config.yaml
num_hidden_layers: 22
hidden_size: 256
num_attention_heads: 4
num_key_value_heads: 4
head_dim: 64
intermediate_size: 704
vocab_size: 1062
hidden_act: "swiglu"
norm: "rmsnorm"
norm_place: "pre"
norm_eps: 1e-05
positions: "rope"
rope_theta: 10000.0
rope_fraction: 1.0
qk_norm: false
attn_scale: 0.125
bias: "none"
tie_word_embeddings: false
parallel_block: false
init: "uniform"
init_std_qkv: 0.0312
init_std_o: 0.00471
init_std_up: 0.0312
init_std_down: 0.00284
init_mimetic: 0.5
optimizer: "soap_variant"
learning_rate: 0.00492
beta1: 0.95
beta2: 0.95
weight_decay: 0.17
lr_head: 0.0137
max_grad_norm: 1.0
warmup_steps: 200
schedule: "wsd"
decay_fraction: 0.74
decay_shape: "sqrt"
final_lr_fraction: 0.0
batch_tokens: 262144
max_seq_len: 256
doc_mask: false
train_tokens: 1024000000
max_steps: 3907
dataset: "wikipedia_en"
Each number is 500 + 50 x the weight over its row's rms, rounded and kept within 0 to 999. Layers, rows and columns count from 0. Numbers have three digits each. The size before them is the row's rms in percent of the matrix's.

# down: layer 19 MLP down (transposed), 704x256, rms 0.115, rows 434-500, columns 64-127
# gate: layer 19 MLP gate, 704x256, rms 0.111, rows 435-501, columns 64-127
# up: layer 19 MLP up, 704x256, rms 0.118, rows 435-500, columns 64-127
down434 098:513501617558495494510455537570477424458555539503563517525436478578451497582525493414467530448497521405506475518474433538509421476481574499489516504573458503579556503516553466514509503428446521
gate435 103:490487515430544460538505551518457490473539482535464558479442501552503484462456411427500587489553567538454609506456500398584512492527461570525409469576448600542485559549498537494506540479521414
up435 101:545524539548471506362497474513527539526517520487492479534413530417374465539522445533478516471435399456465517441530473557557480513574468494489576490502504499541499465528538438511548540466554619
down435 100:567493523531566461458532420484541475486473508477544436478520535471513606577437515449504533528511444485593480498529517490544479503428386532481480456597594529536506523481452549624454461527482467
gate436 104:492492487503591460491476553427477438540444515481458503409538450520560550488464522495505559532580570498497494531475427498543503522477526462507554500476396509489635521526550487575492458540502552
up436 102:404498517506531599506500592527482546420516497429511528496591463432452523498526607509563425464537627439530485641412528494394560520496525508572520572588437478506607592554545454430404453491459618
down436 100:440489526470570509444472461526462415534544480480491562492423501455526519492491522535487415448411509492468493458447481430451469565453547566494493486542437531473513437463555522480664527590520531
gate437 103:473471534462517432508506558467526493528598545514420564475541401542490626554506510476475442503484443381480421444577473505461492576578424622520509534564429458406432604521467503501500537584473428
up437 102:390523441553449388454566495449435559487551371487481467490467505535487521533554500541533467433587426490484465453514593536484595433507495399418510543459550555506483432431484512515521628576562497
down437 104:587491574465469442356501519480507421528485513446406525556528393500478502470523476574450527494552477614507512384553421536506528547451521480541493431486416493492517537477412568549543510508582556
gate438 107:431553478462496524525482486463541530414452465431483572506471475585519451364567469562543481446461414551471383571503447475471498486544501547516486564582477477482506503548488543502525553534443440
up438 104:484538538487511499531565486482521536497449556536467502490470509548483498468573560468497534486594526420431409536509568498517542443495540495532479534542468496468509417423511413598449576457498504
down438 105:507513559537533494520440536506466552553474534488553499498509589518537498479520542490531563462465517383444545526474546517407464587504513477501567506553441530473533527470492537471505516476484550
gate439 103:460471472556521519509514538458496480466455447494511505610493478533438481565487509357527489449583501565557478538464542474369517505432548446487618528542482583469588485613501472487465579469559500
up439 100:495554408497601551516480561512541449466498462470522473491393505620534510485525504495529512533517525567518408518506408481617554430486447482533577507497517466503486477535493459445544376530453529
down439 094:438513499400434535490445526502493529477525434503528505576524566430492511525563454536431476419507455505500535489472534554455502581565401478546533414386546528462501537446477507503505575527551477
gate440 103:496606481435546451477519498471493607472535494466617487484400577448462490544483555481376489499530495503491409454379549461519494470499602470572548534468470662442501482517523540497425509546545535
up440 104:473544426489485501489374499443524466488486585543413452459472484486552509556489436456605583428494465547499551504596446492449561524561550480530505503470419457634513526397466447426491462509426588
down440 098:533460433562514520500494555524477562580542635562417518539446571518565471577555462416611504513553464481460529417500418502501440495453395570460469472455423569550475515482418513533525530533409408
gate441 092:476475565531475501493617413448551514489479507485523489496550554446492415522488463398536483508569469451572458499539565462408463504477549431485526391481415495535542445390506492516526498457486437
up441 105:470515533462505531572654496456522455524499591495497441450562510462518511480432498537583521432502428457613541450471598558517544513518411531551476524457526478509495480495522389591470483540490529
down441 101:625509398403467447415371543582458420516522463503519519548456508503479417510408473480459483499497438498488511550589463394497497481522484422481595535555496477479485475587448529538462543560463490
gate442 098:530576458471522538557511469470539613488554541478496394549518526514571485507514505449539500435504534470476500473484395469543459437658462443451427484574500483566462487478493461479536475481463550
up442 098:534421568425539459542505601454625519509536474528505540463445555455487508528485498558474484414531601523450442609578488511493493415475446519515539425513510480529524428394512487441450580529535436
down442 101:422428566527541362431495443496505497434450468484411494478544434467545448494468458567484459547526552565483519464456491478473473531470434518580461563504561556541434488480516536542479569522492493
gate443 099:405553483466448545513482566551510461550588467512539505443462454475555496514459481434540482482542475468548468544387428534456457524504533507584590579513545612530503606584493498486416461568475494
up443 095:588436463496490528559481457495639543503407504551455496460557432438515432481474527499511418470463490448458521533471485590440499469485414423426428529470502505467525517461452414537523464584510531
down443 097:482536570442498590460475473507475421450411418474400446652488529436500526501570538480501518520463526577425480465469486514494465495482499476491431534500513500426441533505431616444503491513410513
gate444 099:428489540580550567515432369468555532534555511510506445508505505446475539449492508508533534431497566412398534440486516487540418457477505558476486476459412401517485509543437423517485474386516497
up444 103:490501408453500471527392446447544554498537481532389519465508516457507547581498549445495542437448484511525434494412563435554537420456496572456519491490507415472467406496445435530493488427456581
down444 104:479501524525550502511508581493515551523510570526436392464512542365547552468484491471570546529494571478486533506503500459532483524478552555433477429579551552526492394524505552584486468512471376
gate445 103:465582429525537400473479568456524496448588523477597539482566573421471471634550505467533511484484509474514552549525462466534594449489523446435579497453487503423536447564454496569508471492525579
up445 106:473490503494483555501520602532500460416570491456437452555517501514473436467562569524405417518498511482536412515493532491481562473498489500390478541539508523529506541552432574435563567490538482
down445 104:446428479519497562553463507417485467490420525542487536522425561546524545511483439458488490502617462493553457494492513476458515446494506522440524423468467526499497435482455481518466481588468563
gate446 099:562547478559493463444576483547480563512490475477537439488508558437570490482586484423459520481558411468467523479493490398557492573546494583509546483554464497497461491452398433494448509412534504
up446 097:519477411495565511491466497559521405521495447536546494492483452459474497435424467572549471468319479501484603548530485458464433548473489539531526443544476421446524465460521476538500570466485492
down446 094:529394519496492435489544434505481516590555455506480444552573510497537468506474561442542414512553464401453478525467493309540531463528548489533501570497515513530547536487443507426537504444554473
gate447 098:547557536647470472535510540485358496499504465449552526520417515483512506502505480477539497525646580441511543516510491563483432509537498427453563490507432592587504480453539487405515563476470538
up447 094:571549497473473467527544472463552512546545521464496505515553530563432542511426465584524475562612520481556473572489424512548575479610453446584490456428516470476546610448493530458523446468565569
down447 102:434576474497434430482445604499449548527485473533538545606503465511469531437565433533534469506490500499432430473487485579506496433479473459511500470510613538509538369483538448452503472532407480
gate448 107:626489452502463395457497429524484618488605552602429512429432532578540463534538425465536467512562488558535521626414569562460501568479484506489516502531444396450498482580546439586484486488533522
up448 102:549555515476532497477410421549501600541567486482419488452527444564515507460524429474574486496463533447537331548507532456475528554539499472564435466513551535503443546541556524480482483481442503
down448 099:487535521506417487540536514507514461465498568420536556496462571508495456519420448511495413544484466406484598493486475530504467569466470484506467454561428472504432536515451465535544451508604494
gate449 103:533461593578465543488484535479466499579504507498556503463469469501528436485530580423505475493447452467430542495446488425518491534540487414451407510466436511552516506443438547531497476384555532
up449 102:450439452499429544561435492538479438536542472501479576518512563514533456571472494537528516494557497391600487495559462544620502494539562594512584465586479483457513450414477527521503475441512445
down449 104:518528604473436459456524487450464515490462495519482473456556482367504527493539510532510671460496488531512572482587496410511526595462572441526535451436576459538489519474475477361544594495526456
gate450 104:489541498501424497492482492526538538532489446508475576555451514526513575530445446460523532483542512530477532481498460581539500446396486438500470485465495510511430484532504472419424572552482527
up450 102:510595586481436512552500540478430544542470572406541464561462511502509496492454483469544497454490547523535523470471512404555571525462519476543455489543545358518460423425502469491607452508483447
down450 100:507444537508498458447471464492521416621486428633480622498492441504548556574560523549498453553498534495479487528561562452445499536481446539475524535497536549454528502507421502524506545531535473
gate451 100:569501445455539399538534569582483460554518497468526531522451534448504490502493545555456559500471544461594515489573504599501503413458525550521477510511521523528454427524482458459563495595537527
up451 101:401505540474563516524432423551410472573573542574554458479491549492514437454455463455479549559430566398486549563469501478455559459503459484433523519562484490512538525513499486491514579497457558
down451 101:478481458489430504460474431480520548446517482568496542528489485407462508472564524514564564550406485525496518537453523479425448437493547490563534497523540454456509517451516509563457427448407497
gate452 103:573516507519520481540569502478462487492506530460361463494460446489490540369411619455472426481467535480593477477509498400483563473563496516486455531408479476472477475551538480492508469474551536
up452 095:577445507498498434595557568462494612579554577306422518503558533466531611455455487495584449532412505562530542448468497427486493650467505488479532577433514513470419460480479582494524557488457516
down452 099:610401564410487433514376424460480520459527444461475481451431426509508497491507441535543483503442555534575539478513466410551495491535480467533424442566498518459526403559593516563428525517431474
gate453 106:516498463434464479477428572582381412421536471553513533503501580530451533533519515527552547538461606521459558477492472468509527517509506423499485485457490502502532546516413526404503501487542529
up453 102:536402502508451584517579551563553496525506506524503401533548469543526591570600441522570500497533469502484513386584525583498460512472538475558490488590451486457473501472437501445515458555439449
down453 103:632592479480598444511442466443452492572542525436480541518450542572508464394489533519556525525528490460475559413501490536540533541482487500530437434447593520478476378394477502584500514458540462
gate454 107:568532524415363487479461511494496463396523517472535515616520490456421517538543409523561486536519496522528508552493495500512530558591500621502488502487495575558592566474448492500429477500513486
up454 104:470561433455523446352519634505524455455455417520457549435522562514421587487508391487499588505535460474625541578454573532374480444598513464497503477540563532492472447467493507521434408487457572
down454 102:528449493439670487504386542507487547520565504571504547527427463484515376509616553607499476473485428460465473655519477464516440406490567533431490512526492472468463463621482589579462602535491547
gate455 095:522499653581423491580477544438508557507566492436553514507578523502480507509427440471428607536454508455422557474545452386435504617473464477508400564525491457503528479503457475568450328550385573
up455 096:448513550580498503547420496532466500553475494576562459502450545576502536465532484507463542478496499441556523564528471585515517512556494556546511540498493548514528474505487483518423502540534515
down455 094:546413472589548562484507531538423423448495532507514521515444503501425510493465425430480479577487549460463429486486440574501515483605536450429455501528406493526553547545386506487535537498523450
gate456 094:485467468496499343563495525460401512458597553553575547511500473508581500485550525470468586528580559489485423464560398480439418504469502558457427491398446469530437508478499548457439473489557532
up456 102:555486531478543492465548564615516481531436430469588543466459444597476497530481468476471505476464535505573496494514456455451571406418539473529468457530455493416524550540527357430388505558515591
down456 101:496490589479432505579534499383489539558367554489422499443587545441521509504542449593420494587488593450484521465506495531508470502497486480491499517526536455548542491474470421628542450611494463
gate457 094:511546508535522447510575507472569538599545572559529537520547578445475458455466518517430537530568510438420395518561505498549435443466508493536519458442526521514550496509450434662521475520453472
up457 101:502470544486519470507568463521550415497487480532597438515547484517583529520476507536509478519482526468557477516394507486527482520528498475458470451491412490430482491541464469448419562429471499
down457 097:380597515452420485554491468489544503516417450424463463493523510485546538479511526567510436478474521576548441462642437491599573487498450590469596511518446446454443471502418491604508460534471481
gate458 097:591594491516531500529483489523494471667505524490478505475498420623560563453475463422540504525491482587491417514484536449402535446502448519485508424486537503503370474581429541500511519480508445
up458 102:502469566531490432462515531489547483511489497530527501442478468526430713526544536487496515567504521500490451505436580483504486523532432379456476492511632455473507618462519408466465524473487485
down458 101:437479455550520431556513464536502537521459570477404556385559463463383400542468488502503361446521491512480519503441450521609512421472478486453511515482528521579518520436578551513528362468517556
gate459 096:561523575613576488461494475486529546437462553504536487476474462526477429506562462490585461455510587517610557368468451434468524521468500588463568588505467498474517461463535569544535420584546429
up459 100:530465456501532528507505518445554530529548566507488464432449499450564443476434513477459443547482512370542515483480493545464577506466427518550537486474486500500570484452573565531454359482605513
down459 101:524504444531555499562543552593553445498508458500497511457504453552439466399479567466555547388479532483489466507483524489478544489572579472404432518508571473411515451576492410562478580422507532
gate460 096:518450501564518565578466521502493506503633495534525531511428466488472527567503493542444430471473463615485441398492474524436488536408372455465548511534554587518497459501421518428502472468519421
up460 103:512401409484475415526518503499447504438499419524490452577523556522559496457542418564490539450444607412426430558519475542490480453404613484478525553474478502505563458490481572511480514419596508
down460 105:530557590476554595521553488577555480476437449568504451479547445544425465514564391501601470500436438568548558522516480538541518517621457430522514469565507560464478542608434536464498527536521451
gate461 102:468539427459489479523464393461589556476546517520503443406431505384546557509538529531523495512403575496429557372479553461492492395451477558505520540515421458413418484479515525421451454523513491
up461 104:496472470552426531500495485517388405518493363553455516455431545470372439503503498584507431447468501481462392523469458482448490516484419471615543488593557484564507482515384444608549559443517535
down461 099:559472442514481450582471436457512446472527497470522501568513510543577444545470418535456538499409526532478463513470547501486512537560510418543457511506426544471517441443531587471540567466501549
gate462 097:496481338518543415608578552486507466469512465492438538449553520499423469520473511464456511389513571515504442559448427543545410477478572445523431497479462529495529542490458498560496378419476536
up462 100:460430537469516513573543598522546531489539516551513513547573548494457589448471467468503423530458491485524443532484445528477490486446585518477435478495441466515519517502529514398522451506514512
down462 102:582377473515392504508463379586501443508497501514522447538494574491485530514497521526537525526518570525562546463526533554510421613454627572456451512514483420424393428473404416539497577504520554
gate463 100:520526538594487501459524520436496420427513477514483528456459506487431575586527509538523532460494540532504517491552472554549454448498468612485400506442489537550466471510429418439502364496496375
up463 097:468437474510487470404467567539548497333485533489513524394457394511525442473591540478531525589459451573520506501455562461537520386458468473455509475461499478517491487443489457461433522576487497
down463 098:525447540447494449467581543526310313467463511541501452516535510542514500569494534486509499490418412473468474466558477534420491452415556443512526516435581524489512482514454563489505460470542528
gate464 106:493516428490486538575496438531394534425525553414448515469481575621536469429487471535491501540513544573563395533444589470496517502537469520483453474536454535496473446538448534533450433510557619
up464 102:335545503528511435409493502400503401524555534612492467472515505391451558478511470452432496559467592514491497453448543512571470469460566447527521513551479532508481527457528493446470413460486419
down464 105:534528470453528485455520567481427562512518551477587419543487512519562517553582571485442478485474505515556443562526476570525477392404501536491523362556478487536406513576553526498529534588504528
gate465 100:435493444410548480515473521468419516472478452375504441375417527593491442553578504534521448467500512600468537573538403469522473517477544486541461516507423517453533519538439529515450385516519448
up465 094:507534513473443547526487472595466517495491425531469525419505520499513519412532474521508518525525552490545416415410537559531523593439488489501457471407509486572509548460503571498480552450427497
down465 099:534488454421579496516489590468348533437527427479507553495504575471583524490480471467510527442585533515482426532580504434529559392472436534502507494508469534447477539454527436473497529463519487
gate466 099:469484513519507486471508541513514392414506485533464448501501574463443419521459462512529542564453473426387550442483545472550565518538498394495370512488556568527466538456611447457492567478481506
up466 098:413500552448492587572589469462431416545571506514521473487590485507459473482434451566429547483478521503438557488507533550444469518465534427503495526465478555428447576513558548483495539441564562
down466 093:433491523508430508473495531544467492455512609535498454496520471398568496557570514531512485561487559536568442518479439509485612623563565478520589556495359505494576479476474488537493505446500521
gate467 097:546496510479450509431432462512567563510509470477536617518458513522507551563488483579502521482400518515521528537552388412490447439529441474442505458595401527540367537527522506533454544475498517
up467 102:485499489437615501460455403499481457514496519471513532514452480489460614492538416551479526447452477571505506470484448496618396456518482496544526548481600469562506490612479486574516472424532446
down467 102:449554435561574540541590521496524460549491505447501507432534531478508488473537536413508511471475580509526598564487410564517529509478495525503430569541539549538505387545556516464487494531541543
gate468 093:532453512513483480470444510556385523551479469590475476604534459506505486416478512531544471497450506626489556563530559456480520525475592422480425525420486516489497448504389485571490532491571507
up468 102:565457437522580430563502529512522561500421514468537450509540515532474612498486464489413486450470477469493488494568462419489416500606487462552580441534371541643546624479409598542494450479495435
down468 099:418509404499494435457483429516484452503499508405451582511511551602551490468426536494516593458550573450476427433536541444447580581484571485522533468452524496505487521519485462468395597505513532
gate469 100:519540456513476518489513470560563493499548484465453568550476497486539534470501546524461488506459576465509599557436507514495455548500485536640509436578531487524486565450559513501514497529506477
up469 092:495582433570480520494472469512505552559504438578472502474553527469569508481541481521425419544510521451573526483415546454468495600518429536495542449470579548574393505563544408448535524515499501
down469 101:442452591487484522640478479496473447521424545456517493455499502472534522421415524464588527491504615570484483465554525517440430561545600516510448524491478500442507510396455547444479501516594491
gate470 100:468594452491534331555543561513385559491535567502444489506606471500439507367450473527498602446496450508490534434576543441475466497475483441493476474517497495542520482496496581555489506545525496
up470 110:509471492478508434476599466448456529532443521518525541464442420486496490549463551434518464536528571523458583421474419518512593439447562493617510513600551472463545524470453513411577478460543509
down470 105:442528529494465434457589588436519491499471475484567522519467507534570522490430432463517605503614422566451491504466608398513492583444488461598450586419516490491536585420501624477529571496561472
gate471 101:507525545511463466472462453595402460489530437578505508530487637423502504432478552523521578505575495509518434481532498526486485551566528566559531479370432569480483505527532450435490606465400502
up471 097:529503590459503482601432444427515477445547407520553485463492529477501549433501492504487466549466447428435505479526493477502604505603421557518494468492486530530546463486465464572524624572513550
down471 102:483493444584555516596595518457475453487492531467548482512464511488542432482543489519483552529476548412503551463527527472504466466492573541500550535485507512509443421492450538417509480479546562
gate472 101:510644503591546450495433521448503555519565435467381432561442508535511506486524439501454414480507475432479471476452481477447439547469604482410526462525524548385415495543437507495505512533482509
up472 101:433392504482494523515527538506541503507465566478565491437490617500526552448415494495559490548508465536577452492479483537488494513543533533514450502469518485510488586427564432438521562565470441
down472 100:482430522434427501512546526504445460499475409467475519547510493442584481461511530510531422417442503587565491477516516516454543451524538448532491531532483484471536480510523556445509461452560595
gate473 100:443530537448459546564589438473467542541541475482374531587485443462442442483551481486502525404517544548509448512541503531508464421407514501486560456470480532505481526532492447486450498438549599
up473 102:491443465506462552475491436566498450571524508529501441467519597415439499428438549537485490496509373614499568489557484487589456538516453437467488552534517407445508453545539531553464564478536457
down473 102:465480426533438568567451448469419515452462626411511556545477403548487499504566519548465518530501545554616421512528531516464446553432557446540487551506412536412407481515469432476507428539580529
gate474 107:463529480520575442531510605483506449527516358485552425559426547384573550499482450464526497525476499474425542532497487518489502487495554556456574445499422439485550536563565464472476458436510571
up474 106:508565470514618512384513559545496449542544460443495516529544529462489518526399466592543573491480497586481479506497467433517523562476509499491521413479528538467412532479521375509571520447592548
down474 106:562512382447462481438463370510495506576464462544559592528495510568489460493583558485522527464538498613499491471455541548559499474413424502495494469492588473525476461499479564495519523458620532
gate475 097:453432527393546475431490542558515390532479519506602474619405521516544401502518459579442503531517517515472461539524534471468520514486462410484542490550485492603454494542507537476511483539588484
up475 097:436512421485418530495447421494478580484524610528461448486547509465465510415580534524532622462534395446498509463598511555468595523500533480447414459517458455653562540522439400487526533511498523
down475 100:530443535548527570415436436604515477534464479509604516516560492430529378477499483438554395512524520523499488489536549522541503474425480517538446570559477534505555525458557490568420531475542452
gate476 099:459485571518489392507437501467508510600478448470495512452480542468388462452545553517496572538470472561514551486548541578576489457453466466450443445519370511525490552639534519521507479485621432
up476 104:508430510483636471468490402577495503491478381541417549442487524550406516509520452393526523500486491538469487554444425444467535401518508453583525491455487499484511466479554497536470621466531476
down476 104:637416448499538536483493543486527450565509492460456551528558564555466487546463589493529556469460600541481447600503575477515444509470592533501440462479377561459509528568551502461409484511462443
gate477 102:499549498561503574548595439536565479500457542587474436491482516445417540582465522480538546471498501513514541517462483500409517449398454518502572571497350481551529497534430408484451397460452571
up477 101:477567586494577489398502496528505456490462560436505533502494427514589455454471402523545516548455483444560566473524507490444537423519511513494487604443458527531579454469524505567467576450441547
down477 099:403569462619566495628520343516375481538515424474495479680505439588483535532497538476492526413470459548502543455486468549355417527500477483559527503522554432517493494504567475500506402531446449
gate478 103:524530490507495469582485574520528484398509511554506471589401547583523518450463505438501441540503382584521518504494404571443556501391497470405555571476457488547425510521528600534475583475461539
up478 104:527560510560484447541475531478582486464613468503511504526478489561495560507502485544564525488596527524441508405557375455462448443536539513507498421463476517498482504415493520502528484352536471
down478 106:433476497541521454481460528613515507450516571578515461406530521530456522466460468459495454516554441514363459439515563522431488503483531587561485492490540499512445478484519456370505505506500518
gate479 103:446602598405491480390400521402536472545470520515398529503507496476543450490502572561428485433466504479564453542558547453464463505471484480456436445520461519552426524558494476498526554552479512
up479 100:466517522449496425495490538553420457452524476480576470409545608426521507399532459529440510474516498529517469406541503587507528503643528557534548549463478434477525437550523544464488425503499565
down479 101:494460422540418495439465420426599468458447538584487514492367500489467472466546564425507500599529520473574500544467495501506513526483530349483521521545464513493579509506598505498533516437508539
gate480 105:456517495458421489616516410500466475495541484540459512568502476545471518408357543522466510517497504501530570547475522489543555474523422466488455568477481451519479509575556440502531462532523455
up480 101:537478489457505555597514535453466466474480602533439429378526499432529477472507448549560537450525564437486529529531563561466455501504509454431498461573502551507518507550499521493509454549540569
down480 103:546446559515569497531514543480616542510447550468423479545567453506450506493488576425545584410537369536490504538527508559464562446561532543477536497562469520535578551488540517527432470433414527
gate481 095:584536410476500467502514542472555508393492542473581441474556417496537463477505435484561428525410513609402497513533498522494463523525530539476570561478465457512520575550425541428528484487507476
up481 103:512447521465551419496488531541495439492425435543501519485488382497427520549565574486484546552448538410527556610566482517483522514522513450452531511559502432505503520481446528557535455487517478
down481 102:479531505498490454496483399450552464514490531463533480398403551512427466554592502483490494508412406482476496517517591455451445505469475546522510502445492577527440439462522462479513511495449462
gate482 105:526504491464454489483510486507477536488552556451465534429533465592531433498496501436420562433474473399489524552524437569481500493467394514495539424485557586549612536462522511443563551575527490
up482 105:501484427532464538523597474556432559479507429472545498535471476526483491463460527445499441561403497549509472501552517554482497537415489469492507628507464418543555500484455484513478645535400552
down482 110:545419538427472440511490407533475486542469528587419495387530507538502495565504570493567487540467408557427448488533497604532467514407484504556430494396502539482470538472532486533446504409457536
gate483 096:482481550470567412537643503534537532505489495560479548548459483539432548575490491465459499521609473516607516520454547634432516487519407559524482534506451453553424494506512546526491469445519529
up483 100:563410591497456542486546590545648485522473529514448473471552591419484518585506560468505505449507590514545506527439442488577503607438539470502523480487479509510557447483470539553623467464454493
down483 103:539458516502548564604558388490486504469563496547629468502434479483412461479485415476492521545444543551504489504503490392431520424472542433588444503500460594490542506437437590549515436518565461
gate484 103:614561450462557641453493470538461406546598570589494438538555545521529533504556406543547611467452523527475406482507440473529537519463557512480548520439480506447507547441383414595420496405480438
up484 099:496443478567360487470434483442471544516441534402473489486532545546487504571550540354431470551603487472463327478620422500461520545569481528509455447465476516594513426396507555499498465540546476
down484 100:477507425530623526524539538522542569481492461526521552512518535462505521454520500516528401498489487524546490542542502419564571422525484466523520474470508554552524542512478567486489489541466538
gate485 098:507511456513454493495486564467419590460524488460486529544525485537470436524544409564496519493483461540541520527663552441474440552518440563570400447469439477548513509451480523453434402462612525
up485 099:519434528529433577525537671467521470542352487583435545533591483517447446473509535418520533526562435529502499513551506455584463623555497450473459500445473500440499529449498481506510580521528474
down485 098:420547508501603398529496526538563503464564492546505590517490524484475508472453429470451534457489463517527502503535507419503632483458485552496489568563639564452473523478564504515597544498518513
gate486 098:501525546460484557602523527473534543360506532436529568552516525417461496504459518509542446513527476457468509405542558517478532485463471525553513548527506543445536574439472456477488483456524555
up486 097:531518682524560463432431507473513616453491534486563541482449539497487598549552470451471499556470518535489481528461566496532490490507426632623422581523484546461461496485491526531448378563543500
down486 089:504431472480416624463492476567489431496422515530456517532476457491490490437552532443522516514428478547464522468460517559564436509483488552431538448494542473448498470533453495511550555455517560
gate487 104:451495510565488448505507468448436378447514461536460539541421531512517481519428441458488505517592530451399492476566511565474570524511540453532523501490390442506525455547482493531514479481595444
up487 109:482514520480462529480576490571457568517491489455646480496547474470557572495540503443435417454490474523493488494516477373437501455497410563536449502455507466490549488479497496514459537481523587
down487 109:504594539501421467513445493437514522522508495511531469523454414467530489520535445515572477653528542469595548466438429453470525493578525453490498501542567498559506482520478511545404564498520440
gate488 099:522444490533481465411579436543417460515517428462457511441608522430526489526484499567466544439463452525459586462612467435528574514549429464504561537491472446415447429580519480580550498513520482
up488 096:512514508479489466514503527538426501573512540545501555511491571518521460477551450537452459429409464487540430500459524543495500423504527462486570416609549553532488433421436494449600517444519518
down488 106:419435413469501405532481541461503499550424406499476491461491530443519532402504480433517490521424601495514510483553511484460455544475454530512498524479531501545515456561469574504427501544471512
gate489 102:463476500470525403522476436454487494499590506581479522424526557493514529505459423476557582438498576417474559384488419477509490502569500464512520490480528510501398583477440543610411494477618579
up489 099:518535561382496520564468488548586524495507488522530424512546456475520516455365583455521501592511555505422540593532546461514506484520478501537587521547440518521505589474537420478501538536541489
down489 097:499601574616475501473507489489496425500385500514506590523519572527494617557501484500552475480465576552528549476563455491502429626436558537586499432503588540476514467451495589582439509457432498
gate490 107:488510520493507509423517483515450557488460486502434434457560444498458553515468553392518542525485543474479472486476387426495494456487434558464521485477422477533532490503429405441490551530472390
up490 105:564442390510477506507422419506522402457592562444490573426454506499485553519531521470515444425464411489515550478513483412500568485418522525553520502462509451490493532446551564384527448520500557
down490 101:542532518588466443550494373474494416483576416539492548476558441479547440527491589498450477506554624513530411458493467510476532556467563433444449485465525481506538504565452520491502569469435539
gate491 089:460536503513484439427513593513446475494469410465616526505540445533579508502497431422601604516535602498527591464454456499393562600504482487461434467464456563472490462427432475501567492541543547
up491 093:513507513440450556548505494508529563500416499508580466554530488482483519466530482478510497489446428433434506533535436483484457462500590507470610378534546532494475477488515532554560480514608524
down491 089:540496447536579578492418453571489511454468451500466505506411507481425548520633514554388466480515573557507593584531569507484526450552462618553497566538427525494460543527492520496521582417479496
gate492 104:516552528499497554486414505477572447550525421537498548507381386473557503495517534463512557542421461524529532544461510488493556475521451556518581537520454483503531426480533491518491545502524499
up492 097:437479472541530464496465527513544510461563535456471564419569509609438476553476454480520462503421602529447450502509457517521614476469542589561516454523491574501444505438417481478505449416483464
down492 098:551474522517498530475502513507491497405496517495436445539533471496535445507527498482560521447541525517502518481595534494458413491515537539480514486504501473521508570533513515566452523527513468
gate493 099:510431440485539489473485496483442501463503513494409528504485508522513496454527514562534512458504511489495466540530475411466436558556544415460401522435526413487485574533439452508534550482527604
up493 097:622511519550485500481404520443514437380546598549492546505557500521542495522577394565491465479487471486516562453526486534455448473521496599535554430533508507485561563437493583547408493506511538
down493 103:602467515471536558459476479448515506459491548560466421523504452522467499466505487480543392492571588491562510461461537503474459501505429461537505571518481485428487520340587485501468466449501548
gate494 099:540413498484403495502500551481475471516525452500567487436460655566383521554542532557490555446443531423497552522522528499469501439418452457498493478512472450444458545485469579468519460577559517
up494 101:479530474518566459532531471542476501489511499478566561609528559503513523592495523537379522542601441521506437432572478475569434524474535469478620437507486474479403520586542481463500580421513606
down494 095:492441661385497533469533537418491527533565472459471470446474563532541438483529538582584424499449572505505503589424525384426525552500436555542429508545523490481462539432437478434470447465452381
gate495 098:486468437442442458461513486425514558586472488499469522482503547513519458508460456571517547469522547479536551428438469487509426468453681460454552500453491551567470522485466381518522533528406524
up495 093:399425500526440488412457470435534485564563544448528503491431530527510506527471527558507551518601586548516473509520487492487486516550525514493523543428487425447489474461496430545509457548435461
down495 095:475500550513450614484487519566475499582604454539522513533507505489411461541422479471524514492494479441554420511493431435597502531445525489535535458430584531519518530515462516557450492529457524
gate496 103:554437518459536418492438573516551448531567540441558559491509512496575528513490588503488547507491620534578499528489569527470482481512489504572503474559614524526487427475533513445478493452536511
up496 107:487453526477540595551483521534410470494542465573530435468485511555584462462356490460574433464481475465478622470431513535486501495510475379578525435526529446474419544578481481479508535508585485
down496 103:577430501523498498498537510487523522532518489667436481578542465560614460404512528432473436549494491536481500493457482422492523488444532608498521421511500512457440465435514582489534541494473504
gate497 094:449501563507525546477469555372468526494444555448558519496567488490538506462521496596525515540555471408482495530524485509545473464454509404496444492480577446529421418522480412502426566429512537
up497 097:486492484578568561512513524451546453448508515534515417489531474492478512554444535446511496431451550501444549490532524543435535470489503470484471453410590594476477472477501537454594484577494438
down497 095:514606502515365452481437454543454500519462589459545573458536456520419554522495479478488553445484513403450483534652515609488545539562469454494453547611470474464528456522501528542500556515522429
gate498 099:532588443555461404616529517375438482543496569479501564536484484543474516420553468526484450548515510521468497463477515505497426561469486578514498504498325432478467566484560526576357500419413468
up498 096:577486440539488532492511482478530573602501424474484530462437465446473431458432512535570524577494497499563610526572489507511460502535569546489461498614511555454472473494562574526582478493528508
down498 101:427578448496524529493545485500442453502536591417460496495545549521466475485588524503521506437456511517464489601449559474524537514565425616434481468460594484493564523507444459439477377463477536
gate499 102:525551592555488563432479429533453488554458496389557420485505514493535441537372492485486520495466528549411516476512501469596462558527518466512511492518518483479596472368504489469548541499582533
up499 099:673530498562494641560509456404494513483436490561481585503442453448526445495478488497504476583446538523501563481532523455545502481525535412508391519447502547506447566468467538483599583407558503
down499 102:433489539477568554551563549584435391445413591471555351451495558513566518539472475437472523406485555497522482455422466549584521534478592582481517487535447445589507499549572519456507544579502395
gate500 099:522466519469542433569432525456505418456527499495547504460437498496532461479432543482430534486477505539586581500440490497542456517560407528441529598521416484438548523456460532512420431494507582
up500 101:572563473472397578549518499436593493447473617582487552517461516485483483440481523446585469493485551387500474463465422474366474499514458521471446471467536463612519434454497519560597537490505550
down500 103:517534494516418464487629440518395587551472459523492594536578492496485514459421456516582474514445549460538458373471470525536468428545492433593451559486501513513477501564500517500398581450533499
gate501 097:412517497393491512508452468517490510567488502504381506471489579478553524441497565387495563511476462430622454534476474470479477452488454439435504489488495496520564537517501511471411588562524582